config.toml
num_hidden_layers = 9
num_attention_heads = 3
head_dim = 32
intermediate_size = 384
hidden_act = "gelu"
attn_scale = 0.177
tie_word_embeddings = true
init_std_qkv = 0.0529
weight_decay = 0.0
lr_head = 0.0148
schedule = "wsd"
decay_fraction = 1.0
max_seq_len = 1024
doc_mask = true
train_tokens = 146900000
Each number is 128 + 24 x the weight over its row's rms, rounded and kept within 0 to 255. Layers, rows and columns count from 0. The size above them is the row's rms in percent of the matrix's.

# layer 6 attention query, 96x96, rms 0.0532, rows 0-31, columns 0-47
size [ 93 100  84  95  88  87  92  89  96 110  73  77  99  99 103  84  71  95  88  94  95  81  74  99  83  98  94 106  86  79  85  94]
[[163 140 124 164 113  99 153  51 129  74 159 152 138 121 144 140 153 118 113 108 104 117 140 104 125 124 147 118 156 130 144 115 111 151 141 131 103 172 145 122  87 130 147 116 120 152 127 134]
 [155 169 144 137 125 120 107 120 124 123 148 133 150 170 116 121  95 159 111 145 148 103 144 103 101 101 104 138 126 153 140 122 129 135 137 116 169 118 145 118  75 139 136 117 123 180 128 172]
 [134 149 165 100 161 113 141 153 110 140  93 136 140  85 129  95  97 124  81 147 136 128 127 120 163 126 117  94 146 136 128  95 107 189 146 104 129 147 155 118 102 117 123 102 145 123 153 143]
 [ 99 144 138 122 114 127 111 153 152 125 154 129 154 110 171 115 148 158 121  96 127 120 156 105 193 138 140 124 103 149 103 105 155 121 140 125  88  84 100 110 130 171 186 126 152 150 123 106]
 [113 115 129 117 126 122 146 123 127 129 119 122 152  77 184 123 123  70 142 176 140 128  97 119 119 164 108 167 151 143 146 115 156  84  87 150 164 142 150 114 124 110 141 158 135 129  78  95]
 [ 75  99 128 132 160 139 161 119 105  68 129  76 114 168 130 139 134 113 145 120 137 117 146 141 130 162 107 147 145 136 118  99 186 106 113 128 142 127 146 134 178 145  84 138 105 160 135 101]
 [147 123 144 112 108 105 143 111 164 155 119 112 127 126 122 119 165 172  89 130 143 116 156 111 127 135 160 137 118  99 126  98 132 114 135  71  88 148 112 164  97 158 154 109 154 119 125  97]
 [ 94 155 163 102 113 154 110 137 111  97 112 160 130 121 145 153 161  91 147  96 165 127 156 127 149 127 134 109 162 112 157 133 133 154  83 128 109 132 107 128 103 131 110 172 136 130 120 155]
 [123 112 141  72 145  95 137 155 135 138 138 102 116  96 158 149 113 104 116 123 102 134 129 115 131 136 131 151 129  91  88 105 111 161 156 141 160 153 164 146 131 141 116 157 107 194 107 103]
 [126  88 136 157 124 152 155 132 126 149 171 126 148 153 130  63 150 111 109 109 123 104 114  91  86 168 127 101 149 158 155  97 135 135 167 135 167 144  98 112 149  90 129 151 132  99  94  62]
 [142 119 147 133 128 110 113 112 120 143 121 115 126 133  95  92 128 152 174  92 150 126 142  88 135 152 163 125 107 158 108 132 136 122 132 111 108 115 118 134  60 145 127 179  91 149 148 169]
 [133 140 100 151 146 110 154 117 148 121 154 142  96 140 157  81  72 148 161  99 113 100 169  87 130 131 116 139 117 139 150 176 145 108 129 120 119 158 155 114 112 166 128 175 167 111  84 124]
 [ 84 106  83 149 125 145 115 110 124 144  96 140 129  95 158 141 110 109  84 126 106 114 128 151 115 143 142 140 117 150 122 102 112 138 127 168 141 114 103 109 179 134 137 105 137 183  99 160]
 [145 112 126 153 134 134 190 168 109 138 111 127 108 132 152 157 114 122 147  98 129 105 102 120 122 112 150  70  88 154 120 148 116 162 134 151 181 134 107 173 156 132 133 101 101 116 138 101]
 [127 116 135 186 124 124 110 141 121 164 153 130 152 157 147 107 124  96 155 114 135 106 136 114 122 111  77 127 181 111 136 107 164 136 152 140 129 142 141 122 105 154  94 164  98 113 137 112]
 [165 136 133 108 151 124 118 127 104 170  91 109 107 124 122  97 137 115  83 137 180 154 120 112 104  96 154  87 109 124 145 102 122 110  90 115 109 154 132 106 141 115 119 151 100 109 157 143]
 [ 80 136 127 149 166  71  99 115  81 119 175 157 112 149 132 150 106 147 121 130  85 155 124 110 103 159  78 137 126 149 137 145 154 104  93 124 152 126 130 135 153 110 128 164 131 121 170 116]
 [143 160 129 120  99 162 122  99 109 152  97 104 146 128  83 153 154 104 119 162  95 112 112 122 125 121 128 127  89 116 141 145 118 111 148 117 166  95 156 120 145 149 152  77 127 125 182 141]
 [ 89  82 144 157 111 174 123 124 101 141 129 128  94 137 120 116 155 133 141 195 134 117  95 166 154 118 130 101 154 104 109 123 149 144 131  88  91 131 145 129 146 117  76 143 119 111  91 101]
 [132 146 140 130 117 124 117 114 100 162 133 129 160 146 134 108 101 158 101 127  84 112 130  98 108 126 152 159 133  60 151 155 130  96 189 122 118 146  92 147 107 145 135 136 127 153 133 160]
 [162 104 117 150 159 100 126 151 157 118 152 147 135 106 117  98 136 197  84 100  92 120 131  96 168 137 121 145 146 138 110  89  93 136 155 106  97  93 125 179  99 169 100 112 114 126 146 141]
 [135 154 125 154 126 162 127 145 107 142 109 101 120 134  96 135 105 113 129 123 128 115 137 126 121  94 134 128 111 119 125 147  96 126 192 165 152 221 125 141  89 176 163 114 106 126 168 132]
 [ 89 138 105 142 119 165 139 139 133 114 116 127 136 106  89 124 132 125 148 114 175 129 166 141 109 168 166 166 163 111 115 119  87 160 106  93 123 160 117 101 140  82 133 153 106 184 165 137]
 [135 153 139 147 136 150 185 117 132 135 107 104 112 149  72 126 164 120 144 171 136 110 142  78 117 153 113 106 121 140 130 106 121 120 154 106 143 130 115 159 114 148 117 124 145 107 159  90]
 [ 86 172 105 108 161 112 131 136 102 119 133 135 127  93 102 115 158  79 123 119 186 128 203 141 135 100 110 139 118 126 110 142 122 100 135 127 140 112  84  81 158 160 131  98 114 129 144 153]
 [136 117 156 142 155 102  86 115 110 166 167 114 112 124 132 117  91 163 138 110  63 105 140 124  91 115 115 188 174 114 127 150 150  94 132 106 128 164 182 141 137 164  96 125 111 144 126 101]
 [107 105 138  99 125 129 138 147 136 186 168 179 101 155 138 139 185 130  75 145 139 127 150 167  92 154 129 120 127  99 103 138 173 122 122 149 115 126 128 164 113 107  92 121 108  95 146 140]
 [115 159  77 139 148  95  94 134 118 128  82 129 129 122 122 124 131 158 119 152 139 125  74 153 121 117 119 111 120 120 139 141 180 131 171 187  93 133 113 146 136 143 140 119 117  90 169 135]
 [117 125 114 114  95 158 114 139 104 141 144 168 110 110 133 122 178 133 104 114 109 136  64 163 156  87 155 148 108 149 161 136 132  95 113  90 123 135 124 109  96 160 148 171 105 154 171 164]
 [115  96 132 105 148 132 180 129 141 102  97 143 116  90 128 123 137 131 107 127 156 134 151 121 101  92 142  94 129 157 132  92  71  95 148 129 143 126 120 117 116 140 104 129 152 149 103  96]
 [167  92 105 122 147 138 142 106 129 165 112 105 145 125 104 101 123 106 139 142 108 133 147 102  99 130 112 153 152 128 109 133 103 140  75 132  95 126 111 126 157 162  89  87 129 164 110  70]
 [122  91 163 142  99 107 119 117 108 131 161 142 123 147 144 124 125 140  95 103 114  81  97 120 162 114 106 113 122 114  98 117 134 171 163 105 144 154 149 169 138 157 109 115 133 115 149 112]]
# layer 6 attention key, 96x96, rms 0.0527, rows 0-31, columns 0-47
size [ 94  98  86  94  87  90  87  88  96 112  77  76  99  99 102  86  73  94  88  92  94  82  78  99  82  99  97 108  84  77  94  92]
[[191 156 115 146 122 164 124  56 106 104 111 140 134 131 133  76 112 119 144 112  93 105 156 122 103 144 156 124  90 132 134 142 121 105 113 139 118 174 115 131  72 141 109 132 171 129 123 100]
 [164 187 160 172 107 132 127 113 102 103  87 127 117 161  97 124  98 141 140 102 117 110 151 132 175  97 140  83  81 125 115 125 142 149 147 114 144 132 129 143  84 196 121 123 129 155 121 143]
 [103 123 137 133 135 111 128 180 104 141 119 138  84 109 119 109 107 123 123 143 137 151 109 141 145  98 122  94  86 114 112 127 138 192 132  88  82 173 141 108 117 159 123 117 132 160 148 146]
 [ 97 123 140  88 138 144 155 157 130 122 158 120 154 131 154 131 161 126 128 101 132 166 147  91 153 149 117 150 117 173 113 115 122  85 148 108 106  95 119 176  91 150 147 114 133 129 118 134]
 [128 102 132 101 154 110 124 132 130 103 125 132  89  93 150 145 144  76 125 167 106 165 125 141 134 144 151 184 112 160 167 113 139 112 107 147 165 124 133  84 104 118 130 160 120 103  94 113]
 [105 107 112 133 167 146 164 151  93  67 129  90 117 161 118 134 148 115 159 167 112 116 131 136 131 159 124 141 156 132 124 130 172  73 137 162 148 109 152 111 156 147 109 135 134 168 145 109]
 [141 111 140 119 131 177 128 126 138 143 152  98 113 120 113 141 158 130 117 128 149 112 128 181 147 108 158 108 110 140 115 131 105 128 117  62  66 117  98 157 103 160 143 107 119 110 129 125]
 [149 177 162 121 119 154 122 142 116  93 124 140 112 118 101 116 103  98 103 127 156 154 130 147 140 111 166 133  92 131 157 128 111 132 113 111 101 118 100 111 126 141 121 176 187 135 125 140]
 [134  91 158  78 129 161 130 146 153 126 134 113  63 141 136 149  86 107 125 123  97 179  98 142 133 107 174 130 114 129 102 142 102 126 135 115 126 132 152 133 157 123 104 149 106 175 119 124]
 [115  97 146 131 112 111 151 130  98 123 180 158 126 145 172 134 168  86 100 117 138 130 104 113 118 149 136  83 121 162 154 115 121 142 149 141 142 152 111 128 147  80 147 142 119 125 100  62]
 [108  93 133  72 117 147  95 127 136 151 141 101 155 148 123  90 143  94 163  86 169  80 125 128 100 160 121 137 135 123 150 101 124 108 132 134 126 132 131 160  97 115 166 164 107 149 144 117]
 [136 130 129  89 134 119 175  88 139 122 136 104  99 125 169 129 101 152 149  90 160 113 161 128 112 129 104 113  97 118 175 181 131  91 117 126 117 134 137 120 103 117 133 158 147 140 104 125]
 [100 131  83 144 174 121 162 147 147 151  83 108 126  94 154 153 109 111  60 111 136 107 139  92 120 121 144 172 152 185 139 111  83 129 123 146 147 130 117 129 129 120 139  79 130 149 125 150]
 [133 125 116 116 173 101 136 168 135 153 158 147 134 114 117 151  84 100 143 172 129 126 108 123 108 132 148  83 127 153 123 134 105 145 105 129 205 120 169 135 153 113 130  98 126 144 116 101]
 [146 128 137 163  98 121 134 156 113 121 135  92 124 174 164 119 151 121 136 154 128 114 141 114 122  80  68 124 149 131 155 120 155 150 137 133 113 137 123 153 139 138  75 153  95 115 161 105]
 [138 142 130  89 116 121 117  93 153 188  92 147 132 121 124 113 144 135 110 112 150 157 159 165 140 142 157  85 118 113 155 112 137 156 120 145  98 144 153  89 156  98 146 159  98 121 135 111]
 [ 63 106 140 177 152  95 135 116 156 125 143 118 125 115 168 126 121 166 153 135  85 117 144 133 166 128 132 110 115 159 109 120 157 114 126 132 134 131 156 148 113 142 117 142 146  87 114 108]
 [145 143 140 148 150  88 121 126  92 141 110 107 142 113  74 137 161 106 128 168  95 120 137 100 145 101 107 121 104 121 132 126 136 136 166 104 169 115 141 146 121 142 126 102  97  71 153 142]
 [104  78 120 166 105 129 120 182 104 135 111 124 101 147 127 143 131 138 104 145 179  90 102 120 122 140 132 122 166 137  85 123 129 168 141 129 141 157 127 106 129 114  81 174 139 108  84 110]
 [131 124 150 124  78 123 139 134 137 124 118 134 140 124 120 133 117 126 111 102 143 137 105 111 148 133 171 137 135  89 132 147 151 146 187 126 107 165  83 174 138 115 154 132 105 116  88 157]
 [141 109  92 154  59 110 126 148 159 120 153 142 142 149 134 110 132 144 103 107  79 138 157 138 145 139 151  95 127 131 132 166 131 127 122 112 105 115 108 157 110 165  96 112 124 207 107  93]
 [131 140 124 109  98 129 111 154 177 175 111 106 136 137  72  86 130 111 114 150 107 114 104 130 134 126 155 108 126 124 140 149  94 129 174 154 164 164 139  98 104 151 135 102 107 145 186 146]
 [ 78 151 125 123 135 116 129 142 128  69 124 117 152 100 125 112 131  91 129 122 165 141 143 165  85 145 163 132 161 110 106 107 104 196 136 144 113 141 149 119 119  85 161 141 111 139 150 138]
 [119 140 148 149 120 120 159 112 134 136 176 143  89 130  83 109 155 103 135 163 126 139  82 125 127 168  94 107  88 131  92 128 109 146 160 107 118 147 148  93 100 150 124 159 123 110 134 100]
 [ 95 170 147 130 148 128 128 161 135 140 138 125 151 107 134 110 156  92 113 129 144 130 172 116 101  93 124 136 113 117 133 138 128  89 115 117 131 110  94  98 114 148 133 110 119 125 112 148]
 [141 123 175 175  76 152  92 110 133 105  88  80  96 124 124 118 113 188 157 121  78 133 115 131 112 105 161  92 164 130 127 158 145 108 136  97  92 138 129 148 147 137 109 139 125 158 124  92]
 [107 111 160 174  93 129 135 137 159 153 127 163 102 152 159 164 160 139  93  93 152 120 136 139 114 113 103 138 158 120  79 125 154 140  77 173 116 103 152 150 107 135 121 102 109  97 165 127]
 [139 116  63 145 116  65 116 162 146 132 125 137 127 141 149 150 123 136 151 109 124 151  92 139 142 113 102 147  91 128 113 122 129 147 136 147 117 100 159 147 119 140 127 100 115  92 153 158]
 [158 133 142 157  83 138 145 139 129 157  91 164 128  99  92 102 137 141 119  74 121 129  97 133 149  82 186 129 112 139 130 116 145 101 138 128 108 119 138 147 149 175 150 166 147 122 174 124]
 [112 146 136 129 139 115 141 117 123 116 121 120  95 124 126 101 190 132  91 126 124 115 146 129 110  90 106  87 128 127 184 152 101 116 121 123 142 145 105 106 136 121 148 112 142 164  85 173]
 [118  90 106 141 148 156 140  75  68 118 133 104 106 147  95  85 144 123 151 142 104 124 153 121 118 161 125 114 135 116 159 167  78 129  97 136 136 130  97 124 151 129 100 111 152 144 139 123]
 [143 119 129 105  95 126 106 163 114 140 122 106 123 139 144 163 146 136 123 118 127 116 137 133 102 146 130  93 125 136 122 181 161 130 156 136 147 163 121 190 128 144  79 146 154 130  70 114]]